From a checkpoint of a small transformer trained on Wikipedia.
Size: 20 layers, 6 heads of 32, vocabulary 2878, 9.99M parameters.
Architecture: RMSNorm before each block, rotary positions, untied embeddings.
Training: 213M tokens, 6489 steps.
Each number is 500 + 50 x the weight over its row's rms, rounded and kept within 0 to 999. Layers, rows and columns count from 0. Numbers have three digits each. The size before them is the row's rms in percent of the matrix's.

# gate: layer 2 MLP gate, 512x192, rms 0.127, rows 475-511, columns 96-143
# up: layer 2 MLP up, 512x192, rms 0.125, rows 475-511, columns 96-143
# down: layer 2 MLP down (transposed), 512x192, rms 0.118, rows 475-511, columns 96-143
gate475 095:572490490411520478513487404502450429481461571524454497546414433527527482590480497501529495496533577537447495595453478469525481565482578450478494
up475 092:424581545527511481519490552491559531510529418454557463467439587374461619419528411545473499510460451470551543514479456514443430435533395482589514
down475 102:382529483559518496508412522479569567444571506549449544413577518455504520460466424546470509457474415425507477489467444577493490407588559545443541
gate476 113:443471474528569469516492405456464600458433543568535493508459484533495573577471468451461422535564467479500546464438452473382523449478525481478411
up476 114:446517477547496540616463542495524366557479419472506502522454491521517476535409506487518555552493528575498492616625469471476537425485546399522534
down476 115:534578489513477505557503417502494498493472600509499619521454493500454543498509467431531492486496439491402559508487450501506445399573474562471536
gate477 070:456518556484454595449553457400487608534506529506456458488423518547528560551528497482610574471419475562495511424461506429380494514449524410578475
up477 072:493511518532541471537419564412513493544505433508532443587543433446554450462520507519399483523497517510497513531548545538592567555598478435516490
down477 076:503547536577457496501478608475471451492525520559475485491595481538520467457494534521513411533419531404381497486601472488525466556490482557537495
gate478 110:446530506457534546506545481564566468383451509554473434456455575405439420447567457493549514466434464429488544569503498513494461506472457484537520
up478 112:526512546419558613568455456506607509435497496505487430464558483456571468389544538525503516501499456414451520615510485550499448482527500428597442
down478 113:567534503453471541564538485388522525525413388517537539522539500466567552452450465487519471476469491421462521600439491463521497516461534498612515
gate479 089:477544434511547600524533578483479456559439479555472548542408556498423546491541505416433562595555425557515467592507511449554499460488421460495463
up479 092:433396488448521483507443573385430564466475489484463514491647502459502552479542479506400537485580465506436564464530534430496459482468508492492548
down479 090:506500460384541551479527427411489553437496512494563630538542457422572539572517481452448536565550415485514456535466568426462519461552527469434444
gate480 103:493521506450567542487515537565504555506491495516597477550462479554519593452525481467478413517583465465496514507546534501464430443506512495497512
up480 106:459521441569551502527497483519456615494511510558555572590551510492628559480496496561508436515595477534476469463531523474516436436375489553519436
down480 104:493517545475463399441526477460542429472470489501421503422549539435446467461459476451561632552447474453563454492488477529534531535570494475477478
gate481 098:571470470553530518498480444446410480516484539534578480563393561448494526476477479501446425484675396470448529579523454425512580524532562528526460
up481 095:538488522495449557515472659480550425443499429450483560588463472466481531538441494486468513581410510547538551432539526568510462500467413551555492
down481 098:499513454470474548492509513549556501490470531471445534485485456541549518552444500414506531530386481488526471389486532519528537422473465518551537
gate482 109:470434598544562454398444505537479444500450530498456462536499461471429460448510474540503488556535451460529546507532511399509490445481555518545416
up482 106:477515425487495458575566545493478571612490472495540599486481486500515527480549474453567525484470490522395426488440443505503471503507504449472524
down482 106:516554382457527552527535522497531471532620448535497525480504571589450536462489535507512474481495518572387547438500529574473507450436444471507522
gate483 074:484554589531507554568530522422547447467549469487509506464472587530458563486435470495457526474490460549485406434420578489466469476431530554456550
up483 075:501543574443504478525477532477580461533513466538451480516415596476449595443465506504419507480472531527507456495531608572492483508407567426375510
down483 087:563543540500490580549531551437508514517505408561509526473463469597537571548581463484440546478555449584497620511529548543401457471403436464499610
gate484 104:539455548469458508482491533483449539540455428479402481514437474534483492551467516512517390595585561512399527472530506503454433494633489388601540
up484 099:433520536435512530560458579443497501556434443525473434503496455487513522531504532526407418421538601527446546481481456519430512498556549470633461
down484 108:525548482538485552615371578555429579489411515550487569595549403461477475515525440466551479541555530460400403489530474539460483503498536497616520
gate485 094:544525582539506579465395482522513524449513485458494496494413486517469629515476432470497441559412463524451482541489495498550499454564514577552570
up485 095:477507460509530468534528575444482445585381510565508470476422408437522570532528584511509539475583557420559458459539467468516471442538399356537496
down485 103:536427425439566482565541550455499558579419515588443526485530411508505450480491571508507602461559530379577434459494429478487445487489496382448533
gate486 106:623535498538532526518474521444514452518548488497600482603497420561495526565460547547444498478422510430447524436418578496552507572514526439523529
up486 101:534512515510540485487472524466434506510537426476497499508456459520527592496504540481544450553450450569528395491408584500519510418524475544498488
down486 100:488571510468485534455543581549485520391538492530494531495560461415513477370496509464569518511495488554488537470453473533504521485456458565620561
gate487 089:558559422499478455542533546475526467519537511561479506490513455567550491554511474557506534508476487546478497442579570512482436517471510579443531
up487 089:411467495504515530484491519543461520510449479470539447475514570475403555486509492424487444506515476499540491561468441484475460514511456431559498
down487 102:461487508583567504498485508580491504496496452507507553498471523547435598501510551449553467551540514485476529619440434424542549472544496474498449
gate488 088:445536492496515564464458497513513519631401568607492503452613555513409522539458500491519435451486433505444517586478537455547535466488428472558490
up488 085:539483496562536533498478565444541540546476487574530517494532485548519561462398570397516449455441504630465431641450500434566532474459483454557440
down488 098:508460546490549541459485534503571559492445590579435441472522509584447505541443503473487510505492491555464465582499590473518549422593476433494467
gate489 072:517463504520441466560539535622468550505464504497582431506419507536499556481544508497546577513468524492474506551511544432526469534493530497437508
up489 071:434483486548531476487545414418429530573435445546456593475492550552606523522437461530497534503449444617510491544625455451478516517502627435550577
down489 072:440462501440566477465445451487548504510449530582455580463535527495558440527507524493431487503500523505494487474461489511508498516482447496563481
gate490 107:452592500452582460449546506562506517528426482564574464457600500570476509463487405593633494534521474451557527449599512433496429450575544452529506
up490 106:426530477505507470495566494526448504493432495549498482526502474553462460478589516502499453513528553491612608474524573467453465414529484524544475
down490 111:529439570472566564436479417464558520494551471505486509479535512369535440581454424550442499463558426545521543517513403461508569612502543479501474
gate491 080:491473523505559494481435427536520620532423508416517491541445502537504491493523524498488459497528592490534429605525528599465564401552532525517538
up491 085:582543492550509518471496432578470553552444516489576456504606411465406468463522519565512542564538539447453482530452467615529554417533545497518513
down491 089:546488500546483459463477477508545526558461545464535460486519475537446510470469529569541432483544525532463514629436579599504515521519463427509518
gate492 122:467506562521524410545562536519567472528541559577451540547442470487445602476519442570488517615529503511459470529448561571378481547443587395472391
up492 130:487441542534525423563583534447573471545491530543483503489513463470514619464496435529505500535546505428461451573446557516366477514528559409492410
down492 115:512494518532481568492494500465495502499519474439505424552544503443488473530419592400502498455535495579557512440562436488591513422574545483495512
gate493 096:494506524483490474542520502582498438461500568520587531454454478543498455460507519434492491507512531459487485540455515512470589461513418470469416
up493 090:477511458386455492498545527542534450498470529507611513487465429551546447439449500503510537485458510492434465541458522494500599525524519503440489
down493 097:515452437477521533516472454516485549457516506509585473517482436491496570459459492504487529457531529488492467539476512531541556422526580434504524
gate494 120:483448538588437532481443485504467580510562513559549560539456483526533453419438525495466387518561471358508467470434493462501417516460644464605572
up494 114:502539407453522477528631505441474454517434457486486502494515523489475531517546481514575603502408508617490508542531494553461579480492364514431478
down494 117:537524463401566446544501556470572435452449458445467530495564454437446484518541460497461554489477520616511594508513454494461512545496397620474509
gate495 098:583465509514552523418401471542477572579440474504435518478517484496515439486467560530488612580469486486499486482534557456557540457528417421546406
up495 099:531471484575537458490484483578481535564496483529399559435517423474552422505419563527503540558567486437470573478564520487570467512502511477472425
down495 099:562478595556439477421458509591528533557510457484481414524468502469492473458555555550479550487574412498543513440520495476533522501536454479478493
gate496 097:607368483507471456517420565484568383472523513493541465537495522492468460570526554539496469467554531432477502570544486460546488473474477461545441
up496 102:615425522515462493524508557466552363543520540508456460499510493468466506526512489520526474479538523440507593542519473522549519536447441496533414
down496 112:586482421506475506564460526475560500517536477579449502473510543436489454548465581542494524518586499416526489550566469396531499542438419481491437
gate497 111:542481532481522453490620461486569479436536483553517487506518486500595470509512485512540561393430552518531561451523509488510465473475479501447508
up497 128:520491535553435450499595480481589470516447537565566544512524496512488528483444558479452499468509578506515558567501548459528466410527487553413551
down497 109:426537473456434573432458453489427465454523470403423379446434476499540477510529395534513538499450457485544480439472401469487523547516546404548480
gate498 101:456525347549504557462509502462533459466498455555552509501494548548525413553506559486549555466489563530543567575460478481403470539477437482524531
up498 108:469515491580483515544470565404466456516512398465536555556506501525496468597443520460538552549514499507484465513443521432305510578493469477474503
down498 103:582517458457527556453505406580464555512571553593416523465466558451495557517519507450500512538463449461462468482528541519696456391521470503432525
gate499 105:463548442478422478572469462511605453486599472539572469581617518526471431558488525501551522494500496517551545455474468486461598591437547456492516
up499 106:608493445452500511403543564553427535481458496463442449536476574593509437504556550545610453478512442437521603525528482476559507528592461495453531
down499 105:492521537503519490609482455508558457489576508570570611485445484442514497517463424546419542483508561511525509531545469497516494577555552505504468
gate500 101:477446494487469463513419553524569512490500472537534463547610418463491512607527500449465452467473476472472415575480526551438454443431547427507515
up500 102:530579476484508478420478461468517425530555472461526387419420473491465449504404526480484491569414578499526476556523444545424504425569571515418410
down500 103:495590496529466544438502577497506446583510464511425474485436562538369427484452570480484492560513512451449495434485496519449485417573443499430424
gate501 096:510482342506537455433448516575530482515529499514571536522492446469482556466539463462520474592493483503601524519542475591452551477548521485503534
up501 096:497477557416504534592552521483464492514481408467517514401509515538540489500590529606553638383531544539483496538456517606462502527374447544556538
down501 094:515548611503568536542451499422478584514571479533514477434473579507523538496531576510508519447503418471429504504508569452451435480421424433453464
gate502 128:557500462560565425528521537476535477521484560543402504637447523443491478501478598568463502560489505430488470542517588390484430323468453539502501
up502 128:522463629478518517510423490519468501552601469535502531512495445499552539567494520506478442518493626454495533560517443438512454458552495464532530
down502 125:570466510446551478498465588446556495514591446547450535485477488443536526589587574506539419430493607385500463504510499495456431433508507504532558
gate503 071:450484472497392462467592440572469533491561492530445555518487522500471543483502489490514524505440521515484503398518609448368515586519414515560552
up503 077:500476454477513430480514521484418525562566566465526542528530483535500481502513440466509456473445530476479388533501614491391482533494466488559472
down503 081:587482481502499576555481525534578519463442454447440497432533481444470517419429534490548545608610486544515482555542471484547494484490604551501504
gate504 101:548505471439431446445540486535507512423626490490647437590590427530388461525493496526550322479518505468587495423414496480391529480458564435578479
up504 104:461398536496555497534414463449501565511499467506440511525554447510497530446424433420409469436531456549433480571463491508445520507452585417577581
down504 105:497474458595487475519525589440434523586616552516552496535557435505436396478573512474552420450544559470494480388560508477419454594467499472559522
gate505 082:550489543471496563401451527539429501506479505573451501507384525489416425498450471531531521531521460546481607432525520485522540511439521572499471
up505 085:508491422526552488459501537511540475503453515485618570440476502493539507591554529531540466539524502471498521522504474500442523519509514454470507
down505 087:523463436625527449434439485473423499453567514452490465554480481510533481419525539475534425349491442545491442495477484509499417515468467592607550
gate506 072:464463521524556432453513453487489484534460403502495548525423561461515488542672435523486473506467473493508399525446559528435453461507493489348493
up506 075:505535441439515447562523499463503578434542512504517494506538428444461589500421591496536502485583503518512533419537508455477477523468510437579490
down506 081:538513546559511497501456495508548432528499444508513531469480507538516485490563461553516440556412479462505484522477584440512512394509432451435531
gate507 080:482484532458542462535486451466480501497534637527417442461573524602496477637543476482488496478477499437485535503478551532508470494557548498461563
up507 079:521618507528451542452533511494462417523476484523578511534486508410529472468443497500480559546552605644558533533595476451535540463484459503579474
down507 088:510538475528479533562412489512507439444474572518530549562533596390453490517481482493488580536443462568550560495544489384461515536427409456548506
gate508 109:538442580423515512537371478497444493407518513532477432576501458502507413520399423461498494610463550421513502522553539496537468519486546472464488
up508 105:561448456518531436551505508509483510467526545494482395496482466541510430423462480443541588616451501505477488550452535425544490484478573453504431
down508 112:530492526459452475577472479478426508435508514556511423598433397450581525511428503478569524517517564489547505478462533512402502541422561436509562
gate509 068:484492455517531489485509436466520559472529502470483520537534461493472477507363436516527520539415490431516547542595577509471546546593474447545414
up509 065:451460640567468620433507562584508465473515469551545519511537495474526553558620472472429401503558485621544475556511518498530514464501507501495584
down509 071:476523634364490542460527492498462479538463387494477538406506486489483519514552521480474513535456546553448470451434481544517420449371505570486551
gate510 110:555457445551510484523421442531529556429505535488447496504510523531497428469489530495514434525443451495502576511550356555551529451431480563465526
up510 109:495525471435446612451559584534451441537504404532490476486480490503523629521504485516450523473538583586491449484497593478391517501535514359490539
down510 115:506527527514530517491514427542457431437515547475534376454507422494558514534536420484490504569547460503442510472503547424455534477475536563544556
gate511 111:512445460556521534490504495469455410547459585492527579444531511544518505458507530523456623456473440495470500501468578643589501480407486578461581
up511 107:488479391588476496600456486512514411576465535559491460566478516508593486537537524508480496472536483402527423503472515425547428509366480506383522
down511 110:488448436498482545510499478517493462498504507513502565461572441562472513527499497526503621446479469516513597553423519615544502495423538512498610